From a checkpoint of a small transformer trained on Wikipedia: 1.98M parameters.
Each number is 500 + 50 x the weight over its row's rms, rounded and kept within 0 to 999. Layers, rows and columns count from 0. Numbers have three digits each. The size before them is the row's rms in percent of the matrix's.

# layer 5 MLP down, 128x512, rms 0.0378, rows 0-127, columns 192-223
100:452478507590496482529471471483481493551398558430557509461549489467513465516475572457545442457493
102:504474469588465532525544595586484559474563522534544486443425459567521506472496480531491504503516
092:523498386477526565528502544516384400526452475600518423524511622434584549494561555519578587409448
100:516442529583628496491553419482428598405373427550523518512525453495565559458530438585516558458517
102:594534509570544453486491493546473527534502544574550506513581580590433517488486416546520432554505
104:551549511505510629512424590539526555573470536491515554511546582496506498473499582562534630559495
103:484455477441524444415477445530489452592500479517522503529504435577571479457558518522499395537604
104:541549476524541575556597422495438425548617497600433586580500529534475419539651462439506494501470
103:494509512547476540566506423607581512473443507390543457511438567470501563528454609514537533560533
097:436430439454477524501455486539444614521520578488467497423484517483522578525486498557425436572486
095:425484548562514451543549590476543564541469516487558520478438567559442477427638485477475524521497
110:539530563557448433448496511576495522438477454453447519478508537454457513474597420570452554552450
098:450470489452362527506448491545498489467529530475501546483534530505552533519519504490501451527491
100:509527529515438568456582482489385422430450562463539579537494613480588467614510561502490513543438
095:523545533573545442542433493502453476419432502499431476442428500448446508527466551446482499483464
102:417482531487459576520449455530603415522405411541522620463533478464544475489535525549522542590496
104:567531448480431485524476556472587466559490422437473571537564504540497472485490415476496535411560
101:493535512482585503440480505539584430489551502483488565532520475486459552552497454445491367489449
098:578431430529537476436531459517491564491552532485580437475485577494448491454526400447505466454417
097:527474477510456433543509481515570478471553555443482446472517410588480559468550509522452430594470
096:536484515460540487465459434514513519438523425502497484478412463573547527470583536406541456499518
100:490497441462564491502420489448458476531512452497514472522526505566470521479509548477479489535460
102:525485517387593482511474527488528571499508441442502613542488518548473509597529555448472588534481
100:478492422558511484420366446498464476470528400542439453505427487507522526658523500538538531510547
095:441431445525584474472573481465478574568557513537463439491499474477558385443507512484500503527510
104:463415616457438444481470467490544470515412529504398421573490518437515434538468497423537496542401
099:493444530489601473599540472353488560608453560444518542445461524543477523586544561477541558401519
103:513630539456513487451589543527464497441406508460449412526423404503488526512592569471497481520497
103:457463458557575466507473524495581439419436471464457363490576511456474442370582435598485478493445
100:614517500516464343516530401360529416509500518470454478613450507528468510493448473518521418578502
099:460343479488488515483495482497466476513495600471460518493524612617595486575450548536539497505568
100:479366571429505554508533480491542504444527396545465445615519469408509449516553458545506507481473
095:495596416486454472528494526459428531507506576446535472545485449593498529521500631524563545513489
099:511501520499519431557496560460437439530524556435511592533468527549546478462491500436479450511511
097:494593428560512442495590490488436444428433481546533575554432475527610444499462502497499479476516
102:498634378480505469561496458453498469495521485432506455518532492545468546616410431517514513468481
126:501495543518472551495546454441455611487426439572494436430473431576437514517426568564474464467523
095:508481538599602498478562490579444469511524496507517496460465531437549455465520521508468531443413
098:523468385467497533529436506441436425506563490577550483545445444547498565439509484524490465573482
100:496603565493478550522538566438423524446545553492536429451467475473565504489505439520484529493550
100:526473514430466534554441419511578429470580439579508545474457507484473505438557501435500556491510
102:522547475540531524487539508414426506599469472503448504497576544465525494515300481442477486634499
099:592489511398511550490529465485544524441619483455475479517582498316472550397396513439597570483531
100:496405504503479429453477560355551510515477516524482544504539515459537493505490428440509576456405
098:424444538439549513440599500563475498432485627581471541513502548426505458435510429583511572464521
095:445548577546547515477680516521476484410470557536594471482424418526453562536511508500525479442503
100:422483572435545611582513533471538512474480488452571452406459507473507416539492546441590578494463
100:501552402486553568379442423439515446466521567533437517518471518621402483454542511548434491425488
099:500455476456488572432506456513571505510501539542465510557461432527583535445465444500476423448465
099:496449516523442499481531592499511444524468403445445515418507603601512526501446589439521545445468
097:494451540506454527559464537573477553530481472579515396535464376399537491447503439540496523494473
099:625523604428595590375376578533545460504436538524485475471625495449502530587539540523563514428493
103:572450487419513433472604463526471528574492482492445418457653480565542497434518489475481448443456
096:417513499563563453458455594513640436485503490447512472512553444489524518524574514471571457547583
097:452537452607451423497518547480530345498509540524534438438524512524503579506478556527591465559462
102:561502460539489532486497476479397486486522482514525553504538493519573467485508471439418523528475
102:493519450511521415423570514561510527522508510498525429391453499504498458425526540564504452593476
105:474428522447483448525505463538513501533556497583491473606395509538475500579430532448492486483563
098:485549522483399432492504534442505544418515496650517563455467492523471533531508580484505470551681
105:522548526563455522431528530453431538499469590477480474575498426556523490496535401529456385427565
098:390516508551493417390480496455443401486434499464534551493482475445489468491456524608502418454545
100:567443389424431515513565528434407503559453458436437506509470526514449523496475507465560482461493
102:465480482511515488461403466475516480504468513475469460498535468479522449405576500462388470494526
098:490485509544518450526464495523495518625553499523465482531522523544539472529505520572470536665552
099:564444484380434446512464523503526555510649512538513482516535554425505536552554502491517514468497
110:468532463516476416492469456585444503551510519497495534605429474462505492441580464445437488540510
096:541531540495553493600463564509497435521519636562510526500438574395456485556518523496515521478517
099:392447502543441581490429558518539532440408497513449531388511484495520475491506502516454565584576
103:496416471467475412597426542550476555550514443428516558529493502510504475575401478448491431441613
100:538531513537508615571478562468582448499577563507380477543439528525472574462476489472533519541593
104:616482581466481570523502510548492492556544423589612515545566511446370452500519533617515438435506
103:470596587518477488524492449526488453462517525543552496512631530466459521385489425499458467573430
097:542562572589418499496532458488536471529482506499525524505497429407530530501526491516460513459607
103:436501522450572484477474475570392507571407573536521496545498518373521547467522510501487590538451
100:551520533514449462572430517527494646461503514461622538541513505433426544504476467369526466512435
098:474539442491551564541521542442482467474505529606461461433536478467564512507519534519463478354570
100:398491449578482541527518440535489580402475555479431417497519632511442515462473474510538571445381
105:495459572529511565473500510464457462567597458408531410497499468515542515611563511451518460433516
100:488453505508583547456507547493558484453472519527510585430532536452441448471452450418476449453543
102:481518413531526433551492565533507485564550435449477587467470556600442529459473585547450506473544
100:439607506452382595433623531547553523481560527522507524459540527459519525429500432544443519474565
100:507531609520522501461493547451472522430564506522422519558548515494524470540545513506470542470541
095:628590505542460608512495440479428416424405565470522522528444474518470413575475571598479493500414
097:599457481429523439557490505576430593613619481491463502545445453537484556523466490504465453590546
100:480580576431502504504464498531584452542542513685539444497478509421547580471484479463599536384481
095:652537578463554491532540557482380514522521437523483520523523532465482559443399476481544481463453
098:461496522411474504452391539437520531504589433436483540522490602419506507522452526409625502443474
105:570613514491457563518505440470532453510493564488495544490524529567572475516437509549504512457540
101:550589493532492435514612473427536582415469500417395467518554488504527484560451527514449474431493
108:539492562548427493474504430476479526546474432533556480580474524501501549611432501464542613503460
098:519435395474527597493440474489504402555385413533527542447597471508540480462550471514463524468495
096:477411501485425455550519488432514460533472525541504469484535458461422454451506559516496450519511
103:400509502424423435514496535528528502546520429477576482473501547574504558423525489476565539534493
100:458478455501470528517608489529517487528509515560505504547512528500485458540434413547453562510568
102:491510488499491487397390471626552433468499552513579539599603410462539475565506520582487486545542
094:579442503554453401516560538486485540390565564566610549483431461617457462467449528453543526519473
102:468450521460581449419428509510490508511401473571449607422473451456492515510465482429527559504494
103:477457468503501471592418559525447506545449554496511473565446482579480429529485408501518517456602
094:480573439452413546425519418419452586456432433446501472530494441504528487524553501503462507440505
102:410504491501510530548451551545511576579561447462526464449380496534408518519393436481382503572483
104:496485435511487537462513466564461584564570506516486493455565426578475478521547494518451453405563
102:512504592464569475500467490483524513532376547507519444531480482531544497469527443505464573568477
091:533527472492549531509525517566485534491457549472481437496577473446489491511598487440551488471486
101:474516482470533469513448499408515532529568597431459504588502501503449542498473525435451551485452
096:433467484502479499509583479412475472517454519425496414465449457432531471562477463507432515474420
096:506505471417519535466482452478528506556369467570477545482526628516450561511580587548545450578490
104:442440371590511500455443489509555471498574545418495520422563475460412534524487512557530531460417
097:526510472544474477555637571518521466499438474401568474507544499464448413503543540547500484522505
104:487376544503468495565478467513530605573445442445389485421454466523525479405507511506473444504472
095:458486510417549468451605490461510564421509484558538451431412472490431501581458497510458532499532
094:470515510527561462530616495477543578503588493488533526558409501433545480479457498447428439498463
098:544579488477486491543388503494504420477541537481498575453532466552438500514461429443508580498482
102:456469508508504567539518508504517566509540405488506460495458504538481502518537440401525554463428
097:415539479490526417550594553539517582432482456551518481521501416494577490467511541488474503573549
101:558496425575490553406481442521457490478607466429472526358455554496493530448529479528584528492524
097:423476539472501422538464608547558520533511393505488443438524546543483446550468474402503467495524
097:430466462484527478487528492498423472538523460427534602438491525429462546448518532541539450449413
101:602580543500536411487471508514521510474511535490626455483580519524426573450461407522525451595491
098:483549551508548555501477491438522505398401526519507565554432520489522517470441587473508560507603
098:551488486471410498481431542555507457515588533396487617595476493419512451490555484527497517457482
104:504389517478503505494478459555493439439439468478493456541437525500618475551460547559544594458561
096:502551547541470511506465589473546474545499508508567574393501468423577545517425507491473475524532
100:526424545512504634610529438473527530415501567479529558554494401517435453641444507462507531534384
099:527589456521471414496509502446567492358614487519506431454534494485443528449591520527472510440584
098:466567546501499481620543413510566579395472435570464576434543552524505485374615538515611420572501
103:484483538490454605551430543556450500469471625351478538448533490541589534436523524492447484583456
104:578513473550529430454514454507548485572474446544472528550471491502548461535385514584424416510486
093:472497413495464629496536466546537531530477502538442399436482431515503476548527435592472412494435